config = dict(
    head_dim=96,
    norm='layernorm',
    attn_scale=0.102,
    init_std_down=0.0482,
    optimizer='soap_variant',
    schedule='wsd',
    decay_fraction=1.0,
    dataset='wikipedia_en',
)
Each number is 128 + 24 x the weight over the matrix's rms, rounded and kept within 0 to 255. Layers, rows and columns count from 0.

# layer 3 MLP up, 1152x192, rms 0.0482, rows 32-67, columns 0-95
[[134 150 123 135 150 123 111 161 136 115 134 119 118  94 102 141 136 139 121 167 119 135  82 115  96 145 116 144  95 125 115 117 149 125  95 158 152 116 139 134  82 119 128 116 139 172 129  91 101 100  53 116 112 132 110 113 143 162 125 116 149 159 131 127 174 128 128 101 132 119 150 108 111 119 127 139 150 144 170  98 122 124 106 208 121 160 140 131  80 143 100 120 140 107 130 146]
 [115  67 112 149 122 111 115 105  99 140 167 146 126 160 125 186 125 125 106 102 131 133 131 150  90 172 141 148 111 143 148 121 119 126 103 157 169 100 117 180 164  66 179  90 135 149 140  99 151 119 151 112 100 119 145 136 100 145 153 141 131 158 124 139 184 148 155  95 126 128 110 109 116 148 130 158 153 146 135  86 125 112 155 122 100  89 137  92 147 167 151 149  99 146 160 131]
 [136 132 105 134 119 148 131 136 136 127 118 122 161 166 140 110 132 152 173 158 113 147 126 124 107 146 170 153  95 134 100 137 134 143 123 164 168 119 158 124  79 140 125 130  86 148 127 157 134 146  96 158 162 161  93 159 116 120 149 120 120  87 176 116 132 158 121 130 102  96 138 104 109  91 124  61 121 132  73 162 107 183 107 102 152 147 115  96 111 102 109 165 134 113  99  96]
 [126 144 103 108 126  92 125  86 123 115 118 125  74  79 172  99 159 107 108 100  95 129 125  96 124 102 157 110 101 132 115 160 137 153 146 159  93  85 119 148  89 121 156  94  60  72 122 123 139 137  87 131  98 173 105 166 136 103 144  91  97 144 131 131 106 148 118  96 102 125 148  92 115 106 132 139 127  78 153 154  79 119 138 120  68 147 159 137 100 189  91  67 121 105 103  90]
 [129 113 154 162 163 108 169 152 121 112 115 145 131 136  92 134 175 113 129 119 126 139 103 170 116 123 137 173 146 128 130 119 181 138 145 124 164 137 117 155 149 147  91 108 127  99 103 203 145 157 157 122  90 143 134 130 140 104 117 141 127 130 131 116 127 136 137 133 177  91 162  94 129 147  60 109 157 106 126 101 154 138 163 164 149 160 167 154 176 142 147 132 152 170 124 123]
 [ 91 113  91 141 140 139 179 123  99  95 114 161  91 185 123  97 129 147  99 131 110 117 160 168 142 146  81 100 110 133 150 113 137 153  57 153 149 126 133 131 142 103 160 124 131 172 128 140  86 103  82 112 107 100 137 109 143 103 122 172 106 120 174 145 134 138 152 128 114  83 137 163 131 121 157 113 110  83 133  97  83  82 105 193 120 187 180 134 106 172 101 105 154  95  86 132]
 [112 132 144 131 120 112 118 134 141 141 123 125 107  71 173 115  83 126 137 125 129 153 130 128 132 158 139  69 137 137 152  91 132 110 125 108 136 111 102  90 128 142 137 119 149 129 104 136 115 117 129 108  71 153 111 141 116 139 101 113 123 127 142 121 164 112 115 132 161 129 171 143  92 132 123 136 144 165 105  90 137 160 122 104 154 149 137 103 125 115 115 182 160 151 133 158]
 [108 151 155 119 150 117 118  84 115 108 144 152 142 124 108 140 160 107 140 176 103 144 130 123 109 132 163 128 167 106  93  99 163 102 134  94 114 124 109 128 159 128 109 112 126 118 110 107 155 143 140 135 109 151 130 143 113 139 136 161 103 100 136 154 109  99 140 106 180  84 178 103 132 149 107 151 134 140 121 139 131 104 152  99 123 118 151  80 122 153 149 146 131  96 136 133]
 [177 164  65 136 114 149 128  83 165 111 120 108 163 131 116 159 107 147 100 100 157 149 175 143  97 146 153 166 151 157 114 106 150 121 103 163 134 121 160 109 131 124  95 120 134 100 130 140 133 114 160 156 143 124 111 169 149  83 133 148 168 101 125 116 116 120 104 122 120 164 117 115  88 160 160 126 124 163 113 148 132 126  78 133 143 134 110 129 111 115  92 166 165 147 141 119]
 [137 116  93  64  99 123 148 104 144 104 121 138  93 159 143 158  98  97 115 110 109 124 164 146 112 136  96 159 122 138 132 116  95 121 117 129 124 134  99 161 164 109 110  94 151 131 139 148 143 160 132 110 115  95 114 144 122 114 148 155 143 132  86 145 125 131 141 117 127 145  70 117 139 112 143 123 125  99 167 116 127 153 111 163 139 106 140  96 109 118 121  97 118 143 109 100]
 [120 170 103 132 143 159 110 134 114 115 175 111 146 125 123 131 147 141 131  97  78 119 141 114 124  84 157 145 138 139 150 115 136 125 147 143 169 124 150 151 134  84  98 165 136 127 114 108 124 132 100 100 134 143 118 151 148 160 119 127 121 119 116 138 122 138 122 130 120  93 103 125 189  81 156 186 145 130 149 117 120 106 165 156 153  64  91 142 146  91  84 116 128 108 110 155]
 [121 126 129 146 106 145 153 139 134 133 164 130 155 108 154 127 176  96 128 119 134  81 143 116 131 121 156 155 100  94 150 117 142 121 162 116 102 142 117 125 107 145 102 147 122 115 105 163 154  77 141 111 149  88  99 120 110 167 106 150 110 132 161 100 127 140 113  95 130  94 144 127 145  77 104 150 116 109 107 171  69 145 139  97 122 123 106 135 139 118  92 154 139 133 112 150]
 [146 120 134 112 159 151 180 124 153  87 118 116 134 158 140 126 160 116 108 131 116 156 103 102 108 145 162 132 145 145 118 164  89 137 121 127 122 126 132 122 127 157 130 121 135 146  93 115 140 110 128 107  93 121 143 104 123  90 143 148 128 130 127 145 118 129  96 153 112 165 114 124 128 153 148 168 117 130 123 148 119 118 154 144 125 183 159 158 140 191 117 178 119 105 105 120]
 [117 128 134 144 117 175 154  96 133 107 118 151 150 108  82 146  98 188 132 147  97 129 134 114  98  83 111 169 123 128 146 118 125 165 154 134 123 133 141 165 175 130 131 138  87 112 103 115 119 109 149 147 159 152 110 167 129 149 146 134 147 138 132  93 123 114 119 138 115 145 127 118 133 144  93 128 129 152 166 146 108 130 123 118 127 137 140 124 135 114 108 137 139 113 153  99]
 [131 125 154 138 131 136  86 118  82 129 122 130 122  96 153 110 156 123 114 144 128 145 147 107  99 133  99  96 154 108 136 105 114 120 102 147 143 112 128 135 114 127  63 146 146 126  88 111 158 116 123 121 153 122  91 104 104 113  97 127 125 156 148 150 129 143 117 125 114  95 126 114 149 159 137 104 132 165 144 110 116  94 137 138  99 160 104  96 134 121 122 114 153 184 136 144]
 [203 130 123 130 151 136 148 116 176 134 118 126 125 165 110  89 128 160 124 169 172 125 136 112 154 112  90 108 141 146  60  82 117 140 101 130 134 143 183 138 145 139  87  86  85 170 128 131 175 152 165 108 184 112 130  72 160 122 130 158 127 119 155 133 121 131 147  89 151 113 115  92 141 140 101 104  80 125 141 123 112 164 143 148 109 140 137 105 124 103  78  84 103 127 100 125]
 [ 86 120 157 116 161 129 105  98 133 124 174 151 131 133 111 149 107 149 132 181 151  81 154 123 124 149 132 141 127  90 116 122 187  87 162 115 154 120 123 121 131 112 100 132 164 145 116 126 152 107 105  66  95 110 129 129 111 111 139 156 144 135 184 160 156 166 159 155 156 151 195 130 134 119 150  91 142 129 115 127 116  84 136 136 108 154 128 142 158 146 142 148 102 164 132 142]
 [172 118 167 108 143 151 146 146 118 116 150  98 100  99 114 167 148 155 134  90 108 113 157 137 125  80 177 101 111 134 112 107 155 106 122 153 142  92 116 137 128 135 163 122 146 130 109 131 123 134 137 125  98 165 127  89 122 100 156 117 119  86 133 132 107 116 123 164 110 140  99 149 139  71  79 102 145 169 159 159 156 137 153 131  93 116 135 115 163 137 124 152 128 121 114 132]
 [162 140  88 134 136 147 134 118 155  90 108 145 119 145 132 139 140 102 152 128 100 131 127 130 143 130  89 122 107 145 116  87  75 115 124 121 120 106 126 149  98 146 127 123 127 148 115 118 136 115 138 131  97 131 155 114 120 141 134 130 151 105 119 108 113 122 116 184  99 110 139  99 109 172 106 146 132 152 128 149  91 130 118 108 151 138 120 125 114 128 124 159  99 116 127 138]
 [130 161 148 118 164 143 145 150 143 134 113 137 143 157 129 100 118 117 105 165 115 141 152 170 179 170 121  50 162 128 128 153 163 169 117 121 124 124  98 111 155 134 124  93 174 102 127 163 147 162 154 142 116 184 143 166  99 148 106 190 118 155 105 126 119 147 120 132 136 139 161 151 154 102 117  97  93 143 115  87 111 131 133 120 154 149 127 119 159 132 142 106 150 142 106 141]
 [149 129 109  97 150 172 178 104 139 119 127 105 120 118 152 121 176 115 172 127 153  79 136 121 151 140 167 117 146 138 123 143 129  98 143  99 105 133 121 110 150 121  84  93 112 157 128 126 162 112 134 127 135 148 125 106 148 107 141 166 124 143 112 128 157 125  62 125 121 114 107  77  90 138 140 154  65 129 144 127 118 103 105 100 142 132 143 146  88 156 140 125 115  62 134 129]
 [105 153  91 164 128 117 117 124 145 127 125 116  92 145 157 145  93 112 145  91 124 126 154 169 137 128 111 133 142 103 120  88 117 150 112 131 112 114 139 128 135 142 158 126 117 114 118 120 121  67 163 114 133 131 154 151 118 113 103 149 171 148 135 126 155 139 165 104 185 125 143 123 110  60 143 137 114 121 145 133 127 144 125 102 104 140 107 100 153 118 112  99 146 132 185 163]
 [137 137 132 124 129 128 136 122 157 151 116 137 106 151 154 156 145 159 114 142 150 134  95 142 102 100 183 145 151 116 162 124 111 175 103 145 121 164 110 146 164 133 130 143 142 117 135 114 123  96 133 111 152 155 186 123 140 117 177 180 107 121 146 119  88 102 144 111 154 166 147 135 139  78  87 137 154 117  97 143 164 138 106 150 119  99 125 141 140 117 100 120  83 128 135 117]
 [123 124 131 111 118 122 125 135  96 167  89 166 109 125 118 133 116 127 145  62 136 158 170 132 158  95 133 114 138 153 117 138 129  86  97 112 146 119 121 128 100 103 124 135 132  70  99 133 152 151  92  94 170 128 173 102 136 139 148 100  80 135 151 118 137 198 127 123 129 143 122 171 155 124 172 142 116 122 143 121 143 129 172  88 122 138 130  89  85 118 137 147 136  77 119 128]
 [ 86  82 105  98  94 165 164 127  85 160 133 122  91 126 185 146 150 158 176 174  87 128 100 133 141 150 103 127 134 111 119 153 106 129  68  97 149 106 142 157 120  87 150 136 115 139 150 128 149 110 108 122  92 118 176 125 134 116 130 138 133  66 125 143 121 118 143  98 154 177 108 123 127 156 142 141 102 151  79 147 155 128 127 129  67 109 123 108 124 146 126 126 142 138 127 149]
 [133 146 112 120 143 102 183  87 127 149  79 152 144 114 139 119 145 121  91 142  78 130 159 126 127 105 111 132 150 166 126 104 129 135 104 122  99 101 141  84 119 147 120 124 142 156 152 146 163 118 109 129 103 143 139 149  81 111 137  85 129 126 111 130 137 128 117 122 113 111 127 120 113 122 145 104 151 133 136 171 146 172  91 132 126 159 171 130 132 110 126  94 124 129 128 146]
 [133 148 128 121 102 158 123 158 141  90 164 146 121 125 107  88 107 128 159 136 118 134 108 141 124 132 120 143 134 121 133 162 189 127 152 138 120 126 136 154  94  73  93 145  97 152 146 142  78 146  89 131 127 114 122 116 125 145 133 134  74  86 117 132  87 110 115 120 136  79 123 120 102 134 113 124 108 122 140 153 136 112 164  97  96 161  97  79 163 128 115 130 140 139 118 109]
 [138 105 118 141 162 140 130 161 132 128  84 147 146 117 123 111 162 148 178 118 108 140 149 119 123 102  73 101 125 153 124  70 129  96 119 100 112 115 146 141 161 129 118 143 143 137 145 157 147  97 118  84 138 113 141 122 142 165 123 132 164 165 164 161 162 126 120 162 150 138 140 135 111  94 153 152 149 109 123 167 137 165 114 149 138 163 143 107 159 110 151 111 178 144  84  82]
 [110 122  90 189 148 193 126 144 134 136 114 136 111 119 184 134 120 118 103 106 107 122 160 113 203 111 144 153 120  79 145 116 105  79  91 133 144 100  87 139 112 119 154 135 111 117 130 128 120  90 101 135 153  77 112 112  83 169 134 141 105 150 136  64  97 102 137 117  97 165 118 135 143  58 160 130 102 187 132 152 132 151 126 130 153 131 120 107 131 152 154 149 150 160 143 137]
 [105 139 162  99 163 111 169 119 108 113 125 110 159 126 114 116 111 116 154 151 148 125 144 147 144 166 131 120 144 136 132  81 164 133 132 154 156 123  99 113 138 163 181 114 126 124 130 122 138 146 131 101 110 150 139 147 129 119 116 139 141 164 143 111 125 111  92 162 139 109 169 137 131 127 121 113 143 168 160  82 164 137 117 122 155 122 123 151 100 101 122  99 168 114 111 112]
 [129 146 132  68 147 140 131 139 121 143 137 115 118 160 140 167 138 123 102 107 142  68 163 140 102  98 120 109 102  82 151 195  80 129 115 117  98 129 166  90 155 166 169 139 100 105 154 129 131 105 141 140 126 125 112 132 127 186 102 121  74 169  92  89 145  93 114 151  79 106 160 145 130 128  94 138 144 127 128 102 137 214 114 140 130 121 132 184 141 184  98 110 104 164 147 156]
 [122 121  86 152 111 123 146  81 120 162 123 146 109 146  83 140 100 137 123 121  85 139 147 104 140 103 111 161 156  78 164 163 137 137 171 146 159 155 133  92 116 148 120 100 105 152 143 128 109  98 150 120 173 105 128 100 148 125 123 122 132 154 112 136 147 108 119 122 133 121 153 134  99 145  99 143 142 109 144 129 134 104 144 128 122 112 118 134 113 156 146 148 100 152 131 123]
 [ 92  86 111 141 159 121 100 141 154 161 181 114 148 103 124 127 156 121 120 157 121 144 102 126 144 150 132 123 115 108 156 126 182 173 111 157 180 192 157 101 189 152  92 146 132 118 157 133 154 158  77 130 136 141 126 166 163 137  76  93 157 112 151 144 132 121 118 114  94 140 140 120 139 149 143 145 139 162 117 109 112  85 105 147 136 134 162 128 136 119 127 101 127 106 165 110]
 [149 126 131 126 103  94 151 139  97 148 106 123 117  70 131 151 148 132  92 153 147 118 105 120 126 112 155 126 133 162 124 147  95  91 125 124 132 125 164 125 116 114 137 112 105 131 126 148  98 145 134 164 108 103 106 114 159 159 111  99 129 146 143 105 121 184 136 126 103 148 138 142 161 165 122  89 116  90 128  72 117 105 152 121 157 117 154 126 101 133  97 125 153 192 105 125]
 [140 106 127 131 140 133 124 155 131  96 154 128  50 123 106 186 129 100  74 124 130 170 106 136 110 106 152 127 155 104 136 134 176  94  94 110  88 115 127 156 176 122 166 107 105 119 148 142 120 141 105 113  78 132  99 145  97 147 137 117 110 128 119 127 110 163 107 155 150 123 157 119 142 114 178 133 157  97 120 183 137  92 164 159 137 113 112 131 113 144 135 146 116 128 152 124]
 [ 92 125 121 127 150 141 161  55 129 100 112 104 115  86  86 126 125 153  65 110  82 131 114 125 158 136 168 101 167  93 150 138 142 137 118 124 144 140 109 166 161 124 131 104 107 102  98 130 166 150 160  98 121 178  62 144 118 177  95 140  91 121 120 124  85 139 141 112  96 175 107 131 108  92 136 116 121 151 132 133 127  99 139 152 134 144 117 151  82 163 126 150 154 132 151  94]]
# layer 3 MLP down (transposed), 1152x192, rms 0.0484, rows 32-67, columns 0-95
[[135 149 113 110 166 117 123 128 164 143 128 124 114 114 144 146 140 119 123 139 139 116 120 109 112 131 149 173 109 173 142 162 159 138 134 104 132 121  96 127 123  96 131 123 136 104  75 101 134 174 138 144 128 143 127 136 146  92 133  99 109 116 125 101 141 127 141 185  80 152 162 111 111 150  98  87 123 101  90 117  82 140 119 132 149 137 149 127 156 111 115 155 102 123 143 135]
 [119 128 153 125 141 131 155 143 160 143 116 127 139  93 157 148  78 125 157 177 145 128 148 105 123 100 126 123 127 141 130 132 124 102 119 119 107 162 114  96 108 136 117 134  74  99 115 142 119 123 105 162  96 130 153 140 130 114 122 129 133 117 112 126  98  95 141 148 134 110 132 127 139 185 163 116 106 103 134 182 156  82 132 153 141 107 135 114 131  93  91 125 149  88 149 138]
 [102 137 143 127 135  99 158 111  90 122 107  96  75 135 164 139 121 132  98 121 106  94  96 124 170 178 124 106 145  98 163 173 145 126  92 107  94  86 106  99 111 136 163 114 163 118 117 141 115  98 196 136  99 111 121 141 114  88 118 177  99 108 106 113 115  99 156 125 115 132 142 110 130 120 140 132 128  91 111 103 119  69  94 119 126  89 112 164 121 106 144 144 141 102 136 159]
 [123 131  82 126 110  92 143 137 192 130 142 133 101 113  82  68 119 121 154 100  89 100 149 153  91 122  77 139 139 169 119 107 106 140 121 124  98 115 130 118 118 122 145 116 104 106 127 163 102 131 155 166  83 148 117 140 147 141 120  94 148 129 149  84  90 116 112  79 100 136 154 144 148 175 132 157 161 112 172 125 119 136 139 147 132 142 116 140 122 106 129 141 112 149 163 124]
 [ 92 121 102  99 122 142  85 127 145 124 135 107 154 138 123  64 139 134 142 134 141 142 158 107 137 174 107 136 120 140 150 111 131 112 135 154 121  96 123 127 108 111 145 114 158 149 132  94 106 100 139 117 118 128 127 171 116 109 133 112 142 126 178 137 150  98 165 130 141 155 109 118 133 119 127 108 130 143 142 169 127 123  95  98 125  94 137 123 105 136 115 132 121  81  86 150]
 [132 116  90  82 135 153 145 135 124 117  77 115 127 173  95 119 148 158 139  80  88 119 101 136 127 131 153 102 145  88  96 180 158  90 155 147 119 116 111 131 108 130 123 148 127  77 134 134 128 150 136 179 145 102 130 108 125 162  78  88 160 167 157 115 144 119 155 131 109 143 135 147 105 111 119 155 129 114 130 130 118 149 108 102 114 106 171 124 108 185 142 111 161  77 119 148]
 [135 160 126  97  95 132 128 109 125 126 162 108 108 126 165 177 124 103  86 141 146 124 150 151 170 126  98 140 113  99 111 133 154  86 119 164 120 148 127 159  65 139 140 130 159 103 165 140 141 106 140 159  97 140 113 150 107 106 130 145 134 130  85 148 124 110 126 151 151 115  95 115 152 143 173 140 124 137 190 120 146 137  79 117 151 147 137 130 146 163 114 108 123 130  96 115]
 [107 112 127 138 117 144  92 124 105 104 113 110 139 143  99 177 122 137 162 177 173 141 115 152 156 115 159 132 131 140 150 132 112 164 139 118 163 121 128 122 127 130 164 119 138 154 124 123 144  88 168 139 155 140 107 129 144 115 126 139  72 121  96 118 122 116  84 181 133 106 126 123 153  95 116 134 161 148 116 143 100 149  66 130 105 129 175 120 134 146 105 151 106 109 127 124]
 [126  85 114 130 141 126 121 156 149 105 114 165 160  96 103 130  89 121  91 152 143 117 144  82 164 137 109 125 159 124 111 172 139  80 169 121 123 130 179  90 103 146 102 154 148 154 101 127 162 119 116 189 137 119 153 145 159 107 131 131 145 126 129 157 130 139 134 149 135 136 154 140  96 168 145 127 126 134 121 139 142 111  94 118  96 205 143 142  92 112 110 129 105 122 169 111]
 [105  95 115 103 149 126 120 151 134 119  92 102 101 149 123 162 105 126  97 130 154 163 107 134 124 122  99 108 121 149 141 127 138 115  85  87 127 110 134 107 128 113 159 107 183 132 141 102 113 147 162 110  72 162 157 149 170 154 161 122 156 104 170 175 129 101  96 155 117 130 142 129 120 118 116 156 161 112 102 153 110 132  81 115 134 144 116 137 143 189 117 141 112 137 155  79]
 [133 146 127 140 131 150 135 122 110 142 129 124 116 141 147 128 132 165  98 108 129 102 137 140 117 135  93 174 107 122 132 108 143 141 125 104 111 123  88 124 132  99  89 131 176 121 102 119 135 113 105 110 167  93 125 147 126 111 153 122 165 134  98 142 135 120 124  79  83 151 159 169 147 113 148 151 135 105 172 113 104 126 127 120 139 152  97 163 106 129 107 120 175  70 110 141]
 [129 140  96 163 100  99 118  82 163 176 154 146 150 148 133 167 120 184 149 138 175 141 131 103  97  94 161  94  92 108 135 177 107 146  78  92 133 123 123  87 117 105 104 117 130 114 127 120  83 130 129 142 137 147 160 152 162 129 126 145 115 142 124 116 124 131 133 120 136 124 131 158 161 160 146 129 145 148 124 111 147  89 127 131 115 142 116 187 148 153  89 176 120 131 133 132]
 [114 111 136 146 144 115 133 133 143  97 153 118 127  87 136 118  83  87 111 108 143 122 146 140 140 133 112 108 117 142 123 109 104 124 181 110 121 121 116 138 137 121 101 126 132  50 161  92  99 158 139 108 163  99 134 169 121 150 104 126 150 150  95 113 135 164 130 105 102 123 109 133 146 129 115  93 129 128 156 151 141 130  96 138 175 102 134  76 128 122 100 110 132 161 181  88]
 [179 135 126 125 130 125 116 126 156 105 145 140  88 126 106 116 185 169 147 143 134 152 161 164 146 175 138 136 134  96 162 131 118 125 128 156 123 129 117 155 123 126  84 103 167 113 128 109 133 107 132 139 113 143 136 130 139 158 148 177 151 147 116 122 111 147 139  96 130 136 107  99 147 151 173 131 143 104 135 104  99 162 155 107  99 146 156 174  87 143 136 108 122 139 155 175]
 [133 114 121 117 110 173 143 142  93 122 114 141 130 139 138 120 145 136 114 159 111 127 189 139 117 113 150 149 155 161 142 123 169 143 105  94 131 150 158 130 129 131 122 116 135 146 112  91 108 141 153 159 141 124  91  83 163 116  82 117 106 151 139 140 131 138 142  63 118 161 101 135 175 114 168 123  97  91 141 155 119 176 117 130 156 158 151 133 146 153  91  86  79  77 126 139]
 [156 124 164 126 164  84 171 128 100  98 134 130 121 135  92 116 136 141 159 110 171 117 127 114 108 152 134 116 139  97 174  85 140 132 119 131 138 171 134 127 140 101 102 103 110 126 143 105 136 135 104 100 208 123 168  70 112 135 108  86 115 125 129 181 140 123 147 118 142 124 124  77 116 117 126 130  78 132 138 117  77 140 132 123 106 140 134 128  75  93 141  93  85 135 117 161]
 [117 140  84 101 132 129 131 139 129 144  76 168  75 148  83 137 134 146 118 109 150  84  94 141 113 122 124 118 106 117 169 172 122  97  77 117 158 139 158 118 126 157  99 146 123 127 148 134 149 134 159 145 107 158 125  86 153 136 119 134 134 152  94 110 109 152 118 123  77 128 125 153 116 143 152 147 110 151  91 162  89 117 124 105 166 161 122 113 107 111 152 149 131 141 112 103]
 [117 126 135 121 127 111 144 130 132  86 123 105 152  98 102 117 112 113 118 135 100  93 137 158  96 116  83  95 104 166 147 124 130 122 125 129 145 134 121 163 123 166  79 107  73 134 137 140 114 117 113 130 128 149 109  77 105 132  81 120 125 175 128 107 158 147  81 150 132 123 131 135 117 145 129 124 137 125 125 119 106 141 201 121 106 158 121 151  77  99 110 165 143 151 162 127]
 [150 128 113 136 136 161 114 131 161 156 180 140 141 105 119 104 139 146 111 142 151 122 153 150 133 162 123 149 147 136 156 124 155 145 130  97 163 120 121 143 117 159 134 192 103 137 126 163 136 119 129 105 162 144 132 135 119 101 121  91 116 138 124 122 130 117 165 131 113 152  88  98 165 107 102 130  79 141 136 130 118 119 189 131 128 132 148 142 138 140 120 138 129 154 118 174]
 [148  92 140 132  96 125 144 128 114 109 104 149 150 172 139 121 119 137 123 106 121 136 143 114 135 116 128 142 142 117 112 125 125  89 169 142 133  73 125 134 124 138 126 139 138 158 126 139 112 134 140 117 101 149 116 175 137 135 162 136 125 169 122 141 143  83 100 177 115  93 103  98 127 100 168 118 114 113 118 102 140 162  82 126 165 153 168 120 106 114 115 103 147 153 111 131]
 [134  89 143  84 153 106 118 139 159  91 148 102 135 128 137 105 131 137 165  90 132 141 145 130  77 158  87 118 123 120 132 107 139 117 152 120  61 146 104 147 140 115 101 120 114 106 122 145 117 135 153 147 144 127 112 160 144 122 120 129 140 159 147 124 113  86 175 113 117 166 119 122 139 151 123 145 112 131 118 118 136  71 103 151 151 116 106 106 129 140 142  59 116  93 123 137]
 [160  94 109 110  77 124 133 132 116 119 127 146 151  96 117 130 130 156 159 143 155 161 131 147 140 159 139 108 119  95  94 125 145 135 111 119 172 119 160  89 159 137 140 136 134 175 176 156 154 150 185 136  80  75 117 129 105 143 113 149 131 146 134 153 132 126 128  81 106 138 114 160 145 125 168 138 122 137 154  88 107  60 103 138 111 139 162 125 121 111 145 110 141 176 156 173]
 [164  84 175 105 102 144 103 140 109  96 123 113 161 119 142 129 136 128 121 110 159 144 190 153 170 130 108 111 109 122 105 134 141 113 129 116 158 153 172 154 140 149 170 137 115 120  96 160 150 108 131  96 117 110 143 145 143 141 136 127 131 112 102 151 150 161 117  97 123 102 109 105 137 142 128 137 150 129 161 147 115  97 130 169 146 129 120 144 104 148 119 107  87 157  95 142]
 [122 114 108 114 112 144 149 120 110 134 127 141 128 126 127 159 149 133 137 132 119 105 175 142 109  99 149 120 165 129 120  75 135 103 125 140 104 131  79 111 129  94 119 115 146 140 146 123 149 178  84 112 126 119 149 142 137 122 121 158 118 136  84 106 103  89 137  98 151  94  67 141  98  73 115 114 126  90 142 188 154 189 125  83 128 117 108 133 105 148 139  78 131 173 145 120]
 [100 139 127 119 157 162 117 106 129 121 101 107 113 128 141 157 113 150 161 104 122 133 100 170 144 157 134  83 108 144 132 160  74 142 117 122 167 114 112 149 126 113 142 155 111 130  90 109 138 138  99 115 115  90 118 123 147 111 114 157 125 123 126 146 160 152 147  92 182  91  89 142 119 182 152 138 166 150 110 159 162 151 126 108 158 112 122 137 123 120 112 139 125 129 104 117]
 [142 113 146 148 130 122  94 140 120 120 126 105 112 160 145 156 150 123 175  95 112 134 156  85 150 109 173 107 120 111 145 120 112  89 167 153 108 156  98 174 152 140 113  99 131 139  91 132 117 120 157  96 120 122 111 104 115 123 124 142 128  91 131 120 150  81 120  89 105 119  75 130 115 135  85 145 135 143  89  84 112 122 113 135 148 112  93 124 139 116 117 137 105 107 123 132]
 [165 141 148 114 165 149 159 122 160 168 153 119 169 160 121 174 143  93 124 117 119 131 157  95 158 167 116 113 100  99 173 143  86 172 127 104 130 127  98 116 112 137 134 103 142 127 165 166 114 124 111 155 171 108 129 106  95 132 122 101 151 126 128 133 164 100 114  80 133 118 112 133 150 163 123 173  63 141 160 114 121 116 123 139 126 102 151 129 123 146  98 132  99 153 153 139]
 [116 151 145 133 134 107 132 107 152 141 170 103  92 147 116 145 125 120  88 135 179 129 154 105 157 163 145 124 160 141 147 154 129 133 133 153 147 116  77 113 103 135 167 114 126 120 137 107 112 155 120 137 116 114 123 125  95 134 131 130 122 112 118 117 133 104 110  88 130 132  93 112 131 149  80 102 114 118 130 108 126 123 142 136 120  63 119 150  86 121 127 143  81 121 140 181]
 [118 112 106 116 114 128 168 138 120 159 108 126  83 119 118 147 143 116 183  95 124 148 129 117 139 110 107 110 108 122 136 115  67 153  82 167  88 177 175 138 189 134 146 140 132 140 125 157 103 102 101 153 108 131 145 120 110  99 118 141 177 138 188 115 125 136 137 121 147  93 126 132 160 147 129 128 131 135 122 141 118 183 127 129 174 109 152 114 157 123  63 150 126 131 126 153]
 [122 160 121 142  95 155 111 116 128 138  84 138 102 126 169 151 141 146 136 104 104 113 115 140 124 110 144 128 144 148 112 181 126  90  77 106 158 125 161 137 115 122  95 122 120 107 174 129  99 119 153 140 143  97 129  89 155  71 154 125 130 127 143 150 126 110 121 140 124 103  79 132 149 147 151 138 112 139 140 112 127 110 108  87 184 132 153  88 113  97 145 132 113 127 119 129]
 [124 158 127 108 117 149 151 144 101 140 129 131 142 133  83 143 140 172 120 128  83  86 137 146 115 129 120 116 145 156 184 152 118 176 113 137  95 132 168 124 112 149 146 127 110 129 151 118 163  64 134  76 143 102  95 137 121 148 115 152 111 198 122 112 148 127 105 124  68  91 128 135 102  88 192 119 139 186  86 105 119 157 128 122 142 132 119 169 136 153 104 103 136 128 141 123]
 [123 151 120 111 139 110 105 183 137 108 161 119 139 140 152 131 122 140 177 105  84 100 133 119 134 108 121 104 172 143  90 169 145 140 100 178 100 163  90 155 131 152 158 139 160 147 115 130 102 172 155 124 104 137  80 106 122  98  87 126 169  96 138 127 139 136 144 138 105 138 160 177 130 118 133 161 131 150 143 148 136 178 123  88 132 150  93 168  96 119 113 114 125 104 132 107]
 [195 136 148 142 115  68 188 162 115 154  93 135 127 175 132 118 118 136 121 170 134 157 164 113 137 127 133 116 132 120 147 120 146 129 138 133 142 131 128 115 156 111 125  89 130 130 138 131  91 139 113 115 122 161 130 132 112 101 136 113 141 130 117 141 147 126 102 155 139 152 109 140 124 123 117 164 162 156 119 131 138 137 122 103 128 130 107 106 189 147 166 108 163 127 114 123]
 [140 158 135 143 103 117 119 123 137 161 119 117 115 166 139 155 142 128 136 125 157 152 129 162 116 127 130 143 140 128 127 136 131 111 126 120 105 106  90 109 118 159  89 129 143 124  86  96 134  96  90 111 129  94 131 102 132 154 114 148  69 124 147 165 142 139 149 113  97 157 111 128 123 157 125  73 133 156 101 130 169 171 156 109 146 119  86 117 190  60 105 230 133 118 138 164]
 [106 130 121 135  98 132 148 105 130 194 110 132 116  90 155 154  96 136 154 128 109  87 123 140  98 121 123 124  98 122 134 122  96 107  91 138 127  88 129 150  94 168 107 105 133 151 109 128 134 112 125 123 125 134 137 107  90 115 136 128  96 160 134 114 115 111 159  95 149 132 157 146 161 111 123 153 132 125 113 121 106 136 119 109 152 159 143 154 149 106 149 125 145 133 105 124]
 [127 165 181 119 107 119 194 125 152 133 115 116 163 116 117 103 100 129  78 151 123 142 127  99 150 104 154  82 102 145 118 164 128 123 166 109 125  94 168 146 136 112 126 130 137 128 128  94 133 162 128 122 119 134  61 132 156 116 170 109  96  77 189  79 143 148 137  98  87 112 132 141 134 131 125  99  94 140 137 121 136 103 152 142 112 151 117 153 130  90 136 134 150 130 186 135]]